Weights of a small GPT-style language model, trained from scratch on English Wikipedia.
Architecture: no biases in attention or MLP, normalized queries and keys.
Each number is 128 + 32 x the weight over its row's rms, rounded and kept within 0 to 255. Layers, rows and columns count from 0. Numbers have three digits each. The size before them is the row's rms in percent of the matrix's.

# layer 5 MLP gate, 512x192, rms 0.229, rows 270-318, columns 0-95
102:133120094173119178140123156107105121109151091102160115107108119121079129094092131119121182179169085145105178167065178119120080194100128133180209102147138107118117062151205117148140166110121127138116074059120106179089162126126102089128149170164146139114187080140101135164178169109173130182
103:131058154071170134136126173091170078147104161078154105093092059147105088145145116139141128189103115118128173139118162137153076141045135141167131157179097128185143112059170104144121094126101119164151141184149098148099135124117108127101115110119168116125135120140146096089120085088128129157
106:055153122150140144073122147180185142142132115081129061148157093140084134137113138114128113146186116088059152112103108080098126126057132130131130158138142179148165068080163156079167123062098057141160178140128172161133114172169196180090116183111123120132149097073130099117151104147183164128
109:120076078185149106103167088167122153113133124160147155101078159065148137159144130182174136147141192120089137130087172107130171125110116139148124177129085134142134077137205125132137113098179171066146132079164177123123083149165146147178151130119086079152180182148112108058130141110081120198
104:143143107091146145162161136144069080129129113121113154107120188124189157136115122105073099093130112147168143114067081120111084104137148144172177105135122131147140099104067100156134083126096119146134130101126079103112111159131131161133163054129149080111181122144100147090091083109109110134
114:125090102175122117136156157100073099092147132221189154183176096160154149088128163097154153092129133092155165109128145117161176110108088131137138135142128133139163129145148164146134101166170075074156103081137114167157147112179094157154108152173111112154163105139142163161109099138169120166
097:078126155094128122097073059139170177130119125054057132130126136145153216093139165113120112093069091143151184151139130174157181146064111093116113143127056178107186130149087065152152110164121137157105095102170079153131134145101143109120098138134163072127144125095091094107145107163114133171
040:177064134135131090126121143111153114168115135114176127172087045081147131112136133116123130112143150168145161117166164163170122182137157119122110105145061134122111092112108183096101140070153114087127177127208168086175114146134163129103126089090142047168128076138132097063136162180137192102
088:095147119060121141084136095087106127150093158137116149128131148130130110151144207048114066077145128136154179141140131124132119086139140158069089106127149084102092163115133102120131150063118130154167136164146182125081116146101152154178111140093131174123163145110092099129065142103100163117
106:141141129153117111195105108187132131094167160150077120090135118117130111126159186121090193124123181109098120125118146120168117116102130179096143186167115150152113157104137107163141140099054124088093178086139105125144136118140140068141181137162176174157196138108184150139142072108160177081
120:102095158121184154106142096131131129112158170122125174143104113175127148134156180183133099161150082130146118086116152098070137173125151141150205066113072130079175063138184103108111138163077121074115120075146088119168094118131196117107169152081149117087112093091145118120113126093122168135
087:079121105096127081182119114158123130088102106142143117123106176139138180119109155142175109132133102104134147129096147060127106108096107068184177111124183116096073084130168124147112094065158163159133092097141099153088159082140126149149118062152063141148088167094151157149158118133124092173
086:135151083153108135107123092077146122125141108137111112151135174117131112118148180139150069152111132157119154127184097135127156106141173170115131133137191148102123084123127110160146144104141171087121082120086157162091076192178129133169135132105134148154110110129120109171117129167186122067
115:116139107170133156102124073207158116133074120104068147080119106140175094132092091140137189084106172101118175087120130184106121119154095106183129076124128161140169121140101093139162121066115155111153137092152155097170130142126115165171106112105086118116119122114139084124106161102188100129
088:087106109121132155082180137090089101132094130112114122088094144100075111115180098099113156152118115135097120126102155086147163146138155177112117116102104176154108138121119131134097112121135160079211114075152143161126116157088078148114120202103155130123139094091170106151168087169168092115
125:142129125065110153109167151071083092113163139099128149138074108169140143149161130200140114038142141114121140101087098104115117156121131100136138139173174109121134065083129118069108110172111118188093090144136134095093060127085133108118158164144098163149160073116181189143178193134158114135
114:060184079194128158153161101139135167128085123210080107118054154129154134171158139159103170133122101147115167106174105097153096112161081139188140100109121123120067121129167194106150163069109183124127069078135115128150148098156147123154074114133120120111141146097121167162147119180174122112
095:161180144135126093097084136192124156128125143112112110114113110147135167160132132113190195172161104094071158075104094109080095170138102083148128078143077135159138137083145171147126140105143127118119079100172157147173088092175133154133181107186158135132085192121158142037137129147104159136
088:119115107165112173101090100060070156133127167101133085104102078086163134092145155192117112154135088172155061110125084094120102116097137107105202148079158132111124107186131074145129119182094098113119148142153104135175092147127095098143164154138183142169117159170161133099162137065090126124
112:090148100105148159133171129094119167057160119132127099169081192127116146156136136102129129115090077147126118141161080128149098070063132129099144122135097124143144100132106131102142095141149092103127132136146103110130118072143094185147114127143092102116186195152131101136134111106150171178
095:144118182102113103140108064125156164142136139117153155163137117095190132127139169186120132166076120118083127097127163128198143119099120200172166113106130189189180085098119211116141088096180144121143106133154085137116131171146129173167066174103138101138142067102115088148087147140121133155
100:165151149162135153138198140115134137169123104091115126146147175146077118135057174169102112115140150099185161094063060084112139155090117111120137115154151141143074151116130132087129111119137088097162148081146093133137117084099141077143122111172070098121166141096186129140067132118126102160
085:129092157146167166108102095132138200128089130104093146129127188115065089126071107196064158079152142179189122122119179110124114086096137087128119147110148161113100220096144114103135142125135129150127175094139152124107190145130190197112123096125109121156094105136094152131181147085169172094
087:179119098129159116122148097128109115189088155157105144127081177046121124129133076060167150118128146115148106080129146158164131162099122154132132154136147098164125121123148104076071149119123072117120135126111117176115087088070145160145099123113153120101099144141129171132107127116098102174
101:082144135132187118119146138110166108147156177186120102192188091118130129065141141147154065129117131098142160070117181127174165107145138160165109167099105101049143050094100176190190136107112146129153092093122116113192148136161176138107099171116152133131120109128167133118093079108112145185
099:125144173109078121132121136116160120100144093153085189084145140138151176106101112100145124070040164151161161153181116135198134133118162107146134124140163137060154097099149151104127062085098154121144119079075169117164077104133122153101190150130093062165083108096110131108161124132152097159
104:106151145154121112142101121151133146099142082130188114121102111095094140123113095197156120078176184060147125142169118137124078153105096131160151135158102117136087137116111162091126145090103123066162095146137123066095066081161137122149147104117092189131145151110101154115156148059112136098
087:163105137150192088198165188133129114130122123163144150143149112146115139104149161156155118120116109109094140064176115103131084136114156095176119125076191107097066131112180144100125093154179127125041110112127132126131091191121103141078169102137099135201125126097113147130120151090153196170
110:178170142141121136136082087098126167099104164158122115114096210145130151117080135114112127137119171083171129108125132145117120136111160138134087097085134129128172127154082109183144092163085120157099110085098126131107118181115117136122157173096169089183153099116137160155111184212160177137
096:106093113149139126105101091157075147142078089174130128212160112154146147169122169117154146099082137147095129144093118124126085117138108142167124129199143135094155070132132105103128160118149143102097126127149126126161074131135154032168088095107138119096109079118105139148068110119064112143
102:176092113087112139169098110092115202130108133169090147158129144150107105083117089139091130154144102196142142134106120173130054099182083072113154135095175191155148192133100067115191149192115135124153156093093100157108097101110101102148107098116084138172130153094146165133156079088148146178
065:089148095109145111091107150147092111088077158146139069120191152145141097086074143119163148048131157149153086107101138120086139132131137127177141122180098113172131156158144073152132106129088113139102128080061094131136095140145158143111099140066104132097121122164149152063160148062055158121
088:103136131129166130136150081115099102089164135058159103122071111099184144158151130151102051091144152045102145131085095109100152061144147118164165204123122141117108093130156161112066110141103105145071134085082124127101146129150113119113138117145115151134167107158097144195140107142139184138
117:062140113154152112058111112139172197171062144146088125089151099077142087170151076107106133078174114162085121118170096128091097109122108171145121141160130085093139166142159091086105153120126144151104078093131120137155125092113132076175143125069046148104150139148148127152170178135150166166
093:096090100124128139134101165169090100173111062106107151076075104084115140139129136192098091154142140179168114079131164177144104152105133096133176102189136100140141117157155129124084091141126182112128109077184124106147079115172181108116103117092127148131190138070087079122183125110181117165
038:151148128128153097079076107156169093098144084097153044140097142099200178100167155137111168137111147080143140120160166090137082192087142090169189116086118118112171097158127157148173164104040107205150143116163122129107167132154130124128054122153109061119118153147150145136168162094122170131
096:168133135124101128168138168202134160121130100098079110059109079096166129166176148135111118165138148107184102110094146111157143218137143145124144106166116147120161115188100156133126144136100152087195110129103133175127124097140146102110122209134124094070087102179123132146082137032140043138
116:083142136146196127171124111150140131110173115116139178085134141131127172102086153157118082151096085091134136098090047099198150170106141153126186141197105078151120114163159141105167108124142158075094117098137119132100122110081138116102152128163090121212112115112134062129126097075089157205
094:091112183167145114136097097160177123145127166163169121115153091128118159083146107172182094107177096160065168116162086064143097092170167058167096123140123130126091091138113130092110087125086125113106096201162145097049166077145057108131161118098139127105139132170132191181087070107138137194
115:158172147166161116117180157163083146115121121056154101159130156144146129106165129127143172184146168063081094129088093114117089161115100146164132108132107122188097127150129103101102105166071171114084154148130119141146106101164149133188118174047101117157100187011103140131187115110086135146
099:115110175155122168154168124116085155186130150118165092157084108157182120089184149107170090099123131135113101103104108136150207162091117159056181132111138160083166118092101121061142137138107114100111112078204110112110152119140135153164160110137087154159140062161170157107144129147163117169
058:141143105156126190149099130145123170137177140148125144069128120130145127129207108129152128129158129139113146139134091114151142135156177106140099166143120120185147072118113036092160137061149137180098095183124119188142143118146113140144112116082096118158077125097137144116139119152124139120
098:137141126126197115156090106135114122129090131083081105112178147102193108152138073151157105144108159098118116117173153138107124102109093184182122172119103117153123055087105116120078113143142137100130055146142092119128143139081140159208121158104147224126056108161156118119065081109123136172
074:161130131155146122157154129114111117139178084115220136086106079083090094094103125170095104132110161182144085146139122124112049116084191138189137125180096151154098084157196137158151107148152075116077118142130087111117133116139119109072084126156115168096140123120169093104147104079137043116
110:160113159185094104142150095112090103098113158129156137096087165138075164125159063100187167181195153134153136170110157151154164181063023112137152181160075113097149141058134104116132141122141107113120042172140149131139098128104097106116145153167152131145163095142097125123143140096099078190
109:085133139138129116120155161088035064105131095094117149127153126171152151186126142082148136187160155121094161163141140208105065153090169131180134134130154049070121112098176066128185097121101105116103128123167141075150098172099134131120160145170113124167093130105166137113173131022139152111
102:090100105085141128126191092117123174118147102169186132083178125178111159121133185124131090111146140107103131081135134078147129121143068133109167114120100087136142133079132114153157137172099058156142126132100151130150065121141172195132072134123149085075153098086118143119108130111130160109
102:133151118122097121172146131133117183151130111118150083179147122085076111101156185178155110156162136157156084190176097145085136116170120126148108140133117123107124155156141185080140034130145113139168062112156138157128107079112156125211115103089091085144074118079089113126142105169123164191
101:156107134144095089136120108054112169170139113131089113177081110089083147137117097116178147144166175089105154093141116149193143129155133140124097169118131138085146078062146155114075091138160098169123148121187086116088122112140118112094143139086132113153136086094147071118150125157080149118
# layer 5 MLP up, 512x192, rms 0.215, rows 270-317, columns 0-95
098:187059128116112159125162173136131118122100136153150146109095146180143079102089148133144153159143073145107131121121134119140193150153056112129138143153168168102113087142108075074104129097142126128109133102121112135125159106133116156040112065167121119113132113149066104110100191143119114108
097:108137106196104125161132106068125166073076134122151091106142104161155182090141130101105078112161141115134130126163179101135086139055134123124163126069150122096106175118083132123086185052135110073102063134128181106107103115181077153117142130095112072102132151110083133109083128186120108093
104:126107112170098029125145094127081099166154124122170113108100105084135068130118175153114094174118098092156094119158148145054154197153102154118158131135101109158113156155089082117115148109139177176119189157131131130128185105099114127107130114143160189150101110210067102084127106120133125151
111:167115170112103157198194143148149121190149128122142054142203097132148116098124129112143116175123119113166162151171150100170118107121159105099045117110086193031164123123061117114175135165145158136111141104128137118136123125180132126108149085120173186119130140142111154134106141176079151099
097:105123077157123211122165168105133087110079077165116118126096125170101145097145119126135163160132131113117167111126083158133120136130105153126157157124147144075098181152087103187125144147147119102118070135155123158064162095088153129169139077171139176153207169112156164194111173077149135113
110:096110149166169118153116124130144126129105108093101130147120112220124099108086127103122146098135105213142176127123063132099153096127166149085116109109119151111207116109134145112125104151144088058121088134133167105075136109119128120152142116114115157146140150115171074098127117159160167108
097:097155158102098100141090090113119154128178118164133163113069060134129161192210166092130071114158111112145155153104167167182163117110094088131141151146154158106134164086132184152148103108153145101084125094115123210107152101153076106118081140121119101113142105093095104153103095156114143123
044:107119091045173110138090199139102135114163125134096094132125155106140067127146155136107119095134161138225142073142028120094164126126192211133126117090173138121164108130136142131196102119118097110156121110105158139093192144149158160107132103083115183168131163161085092147159145103185124109
093:097127130141142086129152166165109080070156162137105117108139166114121067127127109186117171155163123136113163125123060119139174128115217166139144150177095144154161098174164087167115164118098131049172105081120144115128111111153142097143201087133105134072145117126152131106125081114155153115
120:145134144174090135186187154167114097098116129175101152128190156174088053091134132153150131143139168109151082096127147116148153060131127135127141143144149145111076110135146157062102102087110096112136156068166113061111107117155108159093109120099142210097063108185162143202151133101099171146
102:142129149162109088098140104123124154158100112105136189038152130131073149175138150164157143188078159161158116139193089121166137101090102137122139059174109084059106156114184084137119088089100120122150117067173117137105159084125134091132139090124129108133136144113152158129087089159056091160
093:090094094104142121129168179120144113099101140139113165149092131102144156201115087137133139066191140146120116152155084191147072110121087216137050150115123090114109158135143091120147138141150116101110161080109148092106083147181140107133192090077158165109135124094148137105160169115097137131
083:119157134192093151146116099116136137110120121165119144107095143099135113110176210198107157151140143120150158113088100137175159138137111111128137159156167093109189177187112125187166202112105141099139170136129105107113130176128160139206146099135155169145125153085083139121118092150188136127
115:141128160140089178128167147113166155075190103148159107144177082137081116145135126158156117112083127075144123076131139082152111148073149139092098120141162119097090132139134145123082136141131191101148106127150126184154102156134126143170168097131146164051133138147118138135115128097113109172
100:126045111099083132169173125100084117146153137141137148183122128137101199155152096129132148146111109149091133197078134138135113089107124140111149191092129113132128165106101177118166098150203124105192122148162156092143072094131101132112119139160212196109171088081138141099166099055089093184
110:115070135115109117084144096106148095142167058135144107142130141176077147141144115181115123166112146090089213173127116133125176171157112101103093127097080147146162105159157109153123217118123121113122140111142125128146137088093114111180140161184119062079144128093122104070091101130112121190
106:152135135036185129162105163108170115172128111126164192155071136109155144109110109141136068114104137141128095117105114218160144117137116165126137171125160106126151124146121096144095171122116119149191108112139144102126103122213074131146188140133065152110155090200184118190064116098166185118
090:105100102143085167092140082127149122099109132146081184124140114112106096093111128097133145103101147165126075118161146149162118132140099128162147141105129112102131165115113102102111137113064171117123107078166102138194168120148169098170075115094146113141076059117123156146118187088122153089
118:155137132183129155116183130110133144085168132159142058116109081171155113106137150147099136121114120109115119133166149112102065181099194109119098119132118081185119145150136148128105141062129134217138123142158174122174146103155105140148105130085131066142087149148104170099161167127118130076
117:081169128224146059121148148058128189123051085170126181152092050144097118106130120119149129109194150096069192115135137099147061124126154096144138095106171137210073121164135103130102192128152087097110047118077147100126094087107137154142106147159177139155131160143166075124116117089128210105
096:149102104116111152141111130097103098069155150159055145089156170125104115106087127105122120089169157118122131062195151139172088119145123122112135139130124130100099153117087103084145108117081082117163122115100189153157133146074104092081110020124163171126067124132098159135124098036058111098
081:198161193119088110159196121145133123176097122141146091080135146104109098158111068135120082159135141111076155112100129142159165145092091084183111195168119152152107113189120156090150139188090090163088118094166090123131105130092160114121140157156153145157105119149173133127129148110172116199
098:148107129122188105114140128154153149112142124073122168152092098132161148157156112115141188134127084090144115167157106084202120091173083154177112127151094155049128131212136057179098194136197097165088098168107144118122120155168139112131163156119085168126095076144143126175162129188108133134
087:139158152164097128088088104084167083106110145172112133126134117113143074129080130140168085157093141124120143078048104106117174132141134159114098071072146127172171093122081037120109122147140114110116155100123128181116160094098114139111106116122132102166113140195167148128107098081106112160
096:175154128084130205128167151157042200061138143113126093144122139132132132109088129133199104125129105144132187139137177115156195114188102168140151141137123101105158117114083044099167080154117110154101127180157087135115110123131097128165142176079117125088051166124179117126154148132114120185
089:131115091116097131126130165135119155100146083161121185172173172101115148120144157112162061060134155145118143117164138176183189143145154107099092133140114100115143123135144115132078083108153130078124105140091125101123064125153113142128110150132145113136217148096106138087149145098099151127
100:117156132205097112158158108118127088129148178096109207084112123086126134106131150076133152115124105144122192131125177139153195084144104131169155143120107160132135082148147175174179143123131102155074111166079110207081140166118094176127134134095097120119138118108146120101146121149198093145
093:139183194095158102152108106121089120121112122181159107172165147113140123115109116134161104171135093154101131136117124078100064188095136149118165170146100124122115118125196099089107140119107140169107128093150163156113182091158145124061178130168107147126149089123168153149132141052123119103
102:124177183131121105101163130116050137085110107111102088128137081105093116117138121149169145171129117126116118039128098138084113134144070119119099159097126127115135126120175129091120099167119185166123135138141151170133193111090152078076106143193085140142077129110175110111198101116125101128
094:145123078125145132113131136097125128129133080071170138184131117082129081130159140156105100113161148154141120119031112143143083158148099071115113108184097194158138104137132119068128132082109136133131152154150099136083102132107082139127102094054155147143119113141125128104134136094093141134
095:156109114063104180183134152092110127090150144159149114173061125200053127129146190148111137132155071170108145126092150114091132137129164076153106094119090154114121205069110146139146143157105105164137166107163160146137081080143114149097139105143155129070134174158089121157145120106126142131
067:106087095157181121101051168120175139130108128129177109175147143111162077146117176155144161099178137168106116132138178110117128182082109123165145143192128097138104084131165107098148141169067173163099132111134098111174097120124143146106121109090111155110135110163149123096167161110055147130
082:120242113107130157117119121186144093166131137124058121167116139053129132093127143134107124143085169122064158156178140072118126099164166066083117119113093171077163174148114136118106110101129138148140129159153118137097170094086105156154141046127133135139126125087112122185088114163164128181
102:119099147075144112098082115104150130100148128089118131098107124161067192119150165137099116141126168195108055091157127132127100174196144109134147107182120106166166111177091064138130131104125123167134144136101136105170103085119185122143133090143167128106151106046120139093182116102096096158
095:129171220138143160183105150115159134092143148119161086134103138137102145116144116145136166162147084175102140117083139119102048112122125134151167160117148151081154120116221113144132108122146081077100109129130092123153179122197142156135191092108134143154132191115140115100150118103134150120
038:154146106192091084106133104059107121099091114124117100108105142160108131129068107092131102156080120146099147100122136200102134141174108035113155169078150114126117129113143168142144142051107109156128176143089178129108143127128079146115137149166137115143158121139128070092113135113108086153
100:128183075104199100131079201127128146094182154091102069120087072149090134096187146121067182110092139127082118122123078149102125103157117179142108109131187154100174159104142154122132099097140141151195124131156103158128142102182174113130178095043126144060090124139114106219175141098125159130
116:095100103110139162080138132158119087129178143063089171094136163110014140067186132128158032160103117137151097099143140070107149092173104113105123129143130141137165142110141162112100127094115076142160135135132131071094114114160114159144128121168197089060221110116096118166158118157099165137
101:141178147121126163135130099131155149159073156162135132160125136129128095115134068094212167157093073143107129133122126083129099112141120142137171102119127059131109148091121098138160124135125135130120174110116114120157105159104108148117113173146190153149179151113185094153146064190160091061
123:179141149140133115186135106127124134146133136139106141119219108107155101121169215126143087110148116118124102168128147112114035124096102146211114119088082084133092183087099146125098138177117139174138132110127123103105127130170158083154140153133109109144089106113104122149179137136202165156
108:121171174162169106121130127137131103115114159125154111171110120121182136161162134102136053170057086155132097110104144128137182156100092194111185066143122129080127053108098162090072096068183143147147130125173135144136114148136121164167094144087092128149100062174119128094096146095084155140
103:135115136109172121134092091110131164138138117141140096118106161087081092107138116141139148124105084156138100184157159094113117106141117094081097146123092109203124140152111089080104084107087110199138092134150157167070104114153093155210086124123117127113122049155135105135192121182168107142
102:082085159091107093062098106124184146115120132086128128130189124146103113147127150127126130145170103219113111106142121134092139175113160169142140159091114170118155137115148128110108119171179119101114107134153155131128080064122097051088126158112126147134150076185144078168163069172174122153
082:178125132137131114174219135183040117123111083115148152108103118096118076159089160205116138081132145196155113173123090121126116122076102094129116143163141193178070094149112114111072111117155100125136147149121091138106176117109104119082062105149081165113108069147105132148124098139200080110
109:136166106100143132126093120141099098122130125095088084143119047149146053181133170149118160130112151030142151121173169125125135184117154177072187092089098148125187136129206114099138150165124073176111171146143160182151139116195115171182093132151108140082192127047142133156141158112127061159
104:142170148138143126082158103160084109176128172107138155104159124108130120113127096124139176133119116091139095110193118128160163194106079152140104058190169122123083255180104141180138155091098123128156127112099103097151130117145069099138074128093118126130100153126154149172139128122091108085
109:096096162117127143075098166134135090160170121127167012139095069157146172116155107117145125165153145144158108169142149155122117143121104148117094137171155098139103124122105125144120183131090181120186180183098146152147161144133136204079116149168140187143185155123184112117125100126174083167
101:105158151172151132150159102125211105045155092131116109052196137173155086092161101140124118118104120133097164156159146166108097150088095188160157166127088138176135121134148170124140138122078123080143165159132155120131080139168090153130110106128133146127127107130121134140086091153143157147
# layer 5 MLP down (transposed), 512x192, rms 0.125, rows 270-317, columns 0-95
106:169102123126099175113122141162150112084097155106133144127151167166181152101095125135169116108105133119137126164144162098146142152088099149089154172120120106068120142178140076134099181096214144150170177122058139120140113106195138111101111125162139133117087167158067121124160139171144109071
101:181115167218187143126145148141139087104106133133135181158105135100031115101128098155199104114105162133099114140090158142111081152106090103068144086120157130088190158101076035159129117127132127110086120125078145141104146152143142117131129107086133137093160133117098048113153088124187113158
098:134098059188129081122089108129112140151115176147101134144197158156166131142148166154094117150136119105168137135100122099121107195115152139144071124150107081097147138131111097089099146143156102098143115130116130119124115122119127186135164156066096177115086084158121125109141058126153093217
102:128191116156136108113136167110106096148110150088102147093124189176115092172155056145128204153127110105166171083117142165125140086113109110132119107120139187074137155133155099112160158122171142091145135157147125159114152154159132135159176077169113158142086127177166131178119147166109153078
099:091123185101156115162150094117135092139149110158183137088160175112135136109149133133175141106113103144200115058102096123102123136190120107176197097142066101118126139104140135114130108137104150136117080177131142123151116142135152151150122059074144155133195157120090123097144147107125146180
111:114153089078086177132116108112079132082118114146136121108185106110152242140147097158117114151132167159156125106083058106124168121110047149098122145144224135133119173112121168110144154117091142098168133110119120145080067164144153110161136136104131085093134055105168125139094142190116143137
096:125134084146078081122146155149103075129104204118125108124121128099099082158104141130105128079146089151164087153108131149186089128105083143185147144163157133166068151103157191108099215114164110156077155171129160124133072098137117151114076137129105091136106083160154151140085143201081158127
044:099131106129040100147076111100087161192114121155138116118114112117139127122146125128132167144118131099152115039092164074093096108161186171151121153105098131171069141147134113105102108150066179167128150139130072178135145161187176174158112155161161117107120105143117084184151142176122163090
094:154129132141122062104066125156155064140143129109095061083101099127121126156127132121127151143096167105129109113050103172111133112082110117110134103116126142226153130093197125127096129089138096082075108085153042150152156129163092083167166128157124170164154125167136142114116135184086182133
118:174095130139130171067132044173080140089123068106140110119149151139106113160119150127116124152120100075178059073129116138107154152103178100103177097170103121153123123065133169104112085080141134106131152134154132060138131127194100148072073136126134059135150168153128107185090131115116113143
110:161155203192149151107158128082112079143147107132165108090087148149110097124180154140151076156098109138146159100094110081089163113102092087139187106185121114104116104094090119131134164152118125123095116118127118156083146160118191089123139111112140110101116105135167091119143085135026101171
093:124150122223151068127155122146136123141133046106150187140058113155100132109104136101113145067157106158113118127161127117153083081175126189177098112090121161142154167154084092068148113158150142137194128092124153081124143123142107143115089187185142101071114143140122101078138186145092146119
092:128098115112103109110072209131125135144166132138099147082099060080099125152147173138159141152160120124131135145057160117124206153121133094115182133097162117138147122134106181162166161119149119108209085149153082100180135096109152086143142106035119116107100102107106152118054167123162146122
113:131141135209103121136183137108118135098167183111175166118166057117098117085139108139107173128179122077180101093063086141121111118057140169128097117091176147095100130128152120125081111086167159122132143131148126087127146168134095078187155121088190159120041116089111145121070156163159126072
098:140096196067145136120112154118134124150124101125131115188142126121091143158184142090152157157110127161141175120095129125094138044096126178105129171152181092083119134108145143087122131166201114170132210159129182075159090138130162136167161091161165119104147100143108158138132094102144087165
105:185099148137106132080075145107113075159098124100106092173139077139134116150123188068164108134110103122139111156158092130114134113198112110107159075126163100182169092126155142122095074133140137180180065086063123111130169101093141100145123195155172167121079166110106180140152139082151089115
105:130143104119060097087183114201118134125170125159107123055171124099136142153082162135132118148080079121120126112129129114175145069103108144100164085095187141116175140110160135137119179161087130209092098102204158115129140037125123155149112106117131117130110154122148103099134145153105173108
100:118118096160088083171165184132146186147128110151148086141143123152087133071151179111086077099098157187125115177133149112185071129138093165153121196093171143130147147078100125154146204093121197089124140112126078155135080123137115113124113164094123101123177099093123151183107127150175108084
101:141134102135163197096164093071189155111104128168173101163115101132113094118136086170147147157096125103106105138143104079147122149093179114088067093141138129088108066128107191101152147076098159206175137134148164107146122174129122157137121096181137116167114088083085194096127138137151118030
106:065094129110085062074159123108165193133143191122108105085176118156142136131177113157153117147119111114130143131147151166113143108169161101139100127178113130134124100143074092099131135137163156118186133110112124124102090157144093092096077123088131111155193140145133114165126091141134163119
090:113138141160135128063136076119147154127131119135152143155123091036190057171149147123121177161112128176136120133067070091130080142086145129155092108131130060098185114152125131095115120152174122124063106110141087070121137086191156121154113119162104160140191088128185143130193173150147144139
095:127174151123119113168102077107149153140075142141102100183089095122143101121095085101146135191056097080105152122159126158143154172153138110116162129131113175166151120157130201083118144172120118133039121163092110163083117142128116173108175194127101136119097165151065132148109118132159100124
084:110162152127107060132150120128115114073110159141165129120158128149171118139120124123140059210122131122139116128106155180083122161120119090060080103160160144119102153174162119164136106111113172127150167126126175113126171139151129136102038116109092101129137149147124132095136127073133050146
091:138079099119085009106111159122145191113149140103135117227139114138116123131177092173168121162124101139095116088142116111183176112141099152123082093127091119139140107065135119114136143118205128139124149200146076083094141117163102135128144077144139158139161149078125074121079192142148131145
091:114113102215174161104109143104104125129130098145138110119144112148097172171156080138078105090098155125100139138146116145113123183160170153128095078156120096089105113138144172173099113137122132061162209190156185106135138178129074175155121113063120167113155154145104104156102091124134091136
097:142213110065129051128092168169102153188171163123103180159084144127141106126102068129105134070158115170159134164096191133180132183124146143106128140120097130143137112139186067120137190133116072135095146128128090170090103132136113115096137167153089114139141197183138098075100215149140122140
102:126124118107140103141176084119118113126147141102127110119132166180130149087105113112060152151113096116133143153184146159143164149160105126122126120118137094145124108189078119133189149152108153126080150132095094155109101162089115119097099152078117134147134126171107086124058084128161041129
092:100151093131126177099145123139152134118116216160152125145169157093063107155075169191200131159055161145150177195094117163101101140156091175151096140128110110090194142169126142085120137128160117158136114096093156153162111153164123141100103096110070165158141122120132157112152142137137031162
103:169122099232152124072135055130114155123125161188143144061184140112104099114147142160128168100090142109125150129126163097100116130138148147141103077075155185075078144159086154133139169120124133125165112152126175079075191163109114171089168105088113195119153114083147168154112116176138174144
103:169145064158130196070135188148091153163119142123113143154115141099085132099138063154106106188135136160121116128079120138107170130135186151115113123125112224117125155155094114120089159089092101113057148158109129146169126118161085127099182147164166195169141155098120090112150153111085162146
093:101162112148142099087084129130112135107160119125158186160123080113105093143136126105174120057125107123152156118128182132104147117142160153125110134174129122102151165087115092136118171151086168151067159117193186119049154164112131111110133156167162167139131127160151104139103186171090089105
076:092083097165131092083052180128095133084080155124139133129182110142174172126118137142141164131146063207124135147117151051150146132105105165137106165101138070186123141108178105164090169144135195136164181103110145148141067113121084167133106117112134092161136163169113167127169113123100136131
086:072106141082117119122163137125095147098071117105084089143167120116109141130091136107158158139177156107109143222190168162118108123160198080141126105110172137105121189199171136128094120127157162136129087213094125123140109109130155119119096144098134126134163145143097186146183203124079140153
104:109147147176122139117126134112111145148178105117112110078168165053135044183173126113166109170086194157174130115084099174123111120157172170104103136068091071149114130151151158159117180139108129081107178090156134083125151119139118118157092091113129135134121153134126189202148148134137194121
091:078072168107159119176126161143150086112139106118143141123129119147139148124147166140140134146163133198096122093152107170132096118062124061144155102144099133099167154123171164185118046111165111075151107063098110103086125110130211154168135137089157155125191112122126114119138117162108112131
042:126134109119079118063130141068128125148140133111160138108125117159122056114062105113138102160082119187109153106154177166101137176165182120137137132133119094094070097069082116142140078074161157102179114184091136135099103115157124145047122087192161085140142149125157162080102107161137149154
094:108094134073119051193139138157152124150145151076091124123126174088165101116160111103119124085174121097097160139123080119132107119168154148190197049131110108106110162112147113160130076188091106133112128176133089177134200153136143062143223083118180111143107151146094131132133090141118115117
109:162133149128122086072117162146151093171077144058079088114138118158064138126131189147106142138148113102131060136203212065119145090168126132147166142099103194117150145132150147160150184130120150104085171153131102095175134100132082162174121171133114128107160094188126100079126147130102152187
101:149154103123126184123128105151140166120126144096228159112170072099119037096140099125103172173145082109115122146109122108111111178181139149182143052155155099130075099151090105102150139169065143119144139157152126158137108141053094087162140142154140145223124141158160098123149119092129117153
119:120081108148124103100134119128096089132145165176135168110140090079055101125136139159133103154097074122183147139112157136144093117127129063148152150099120139029099165170099165149092152151144147140091108083120103112130132134113079118101084132088155115176194095089153137176160137195101147166
115:128164148065132173141113039147139137135125154144153193131138107163140149199121082131161044145082129072125056123140104138121100141122148157126137137135117100126181122117111161154103157077117114123121142161206130120179155145149162146118185122084142145173099122101139090161164112095047141083
075:116143137077188130112057104142109176139151167148111109112072176071133128092156118171106161136095086138130111154122122105147139122114153064076131124157061115196131096124084099069100093092105089198111073120162182179111098098138099171197079155082130197121110096092122079125164176131172109162
095:138096112188171136080156087083112114178131132099104062183127154136118170141149069150169142139112109139098131153121133080140123141097144093082134115125081141191099101123115132112091150140159134117151143066111103135176158176110069150167148185103202109115192120074129087117101118106176098116
101:164131197087122175187101078140060138125111121065140132134177110115150061088147166146151196103151128145145018124129139135089134114173192128172125120125100161140119075159137121126086139109140179096133121142129112140083128099142134124105055061129152127131084108098101170193136098107137118074
104:151185140155108087152146164095134134179099106138172130106071126117110123117130107052096137185078100114128155148131139139122144085102104166116139138146167158139137146081139093049121093119107155100201193112121093146101075158151121126116130136190181103084175118148179144067141224146109124159
108:112102130134085136129163153122053143144204111170104165123150113075126138165157094094131163095133114123136079084091194134123089154065129102059105094166208101116116153147157162146196119107090140112133133126156151070156125123129085132116133161114145122133076124119201155156147135144070046127
106:145134134135131103068154151100119149150218131184051115111165099146143175110073162108179139134086134095141125149114099122143161122118132134135133145153103119148089135114113153131094074175121140126114121168082155148158104128188119149155082138120102148138143144135119109118079160091074113170
101:104114086201177164135123124151118124118142101129106092100255123098192168136171124177084137107155086127133144109179157131157139133145133161119179130168117073110141189123120190150050148118115134095120128148145147158147193153117117157105127120096133097142158137068121151121083096146142123143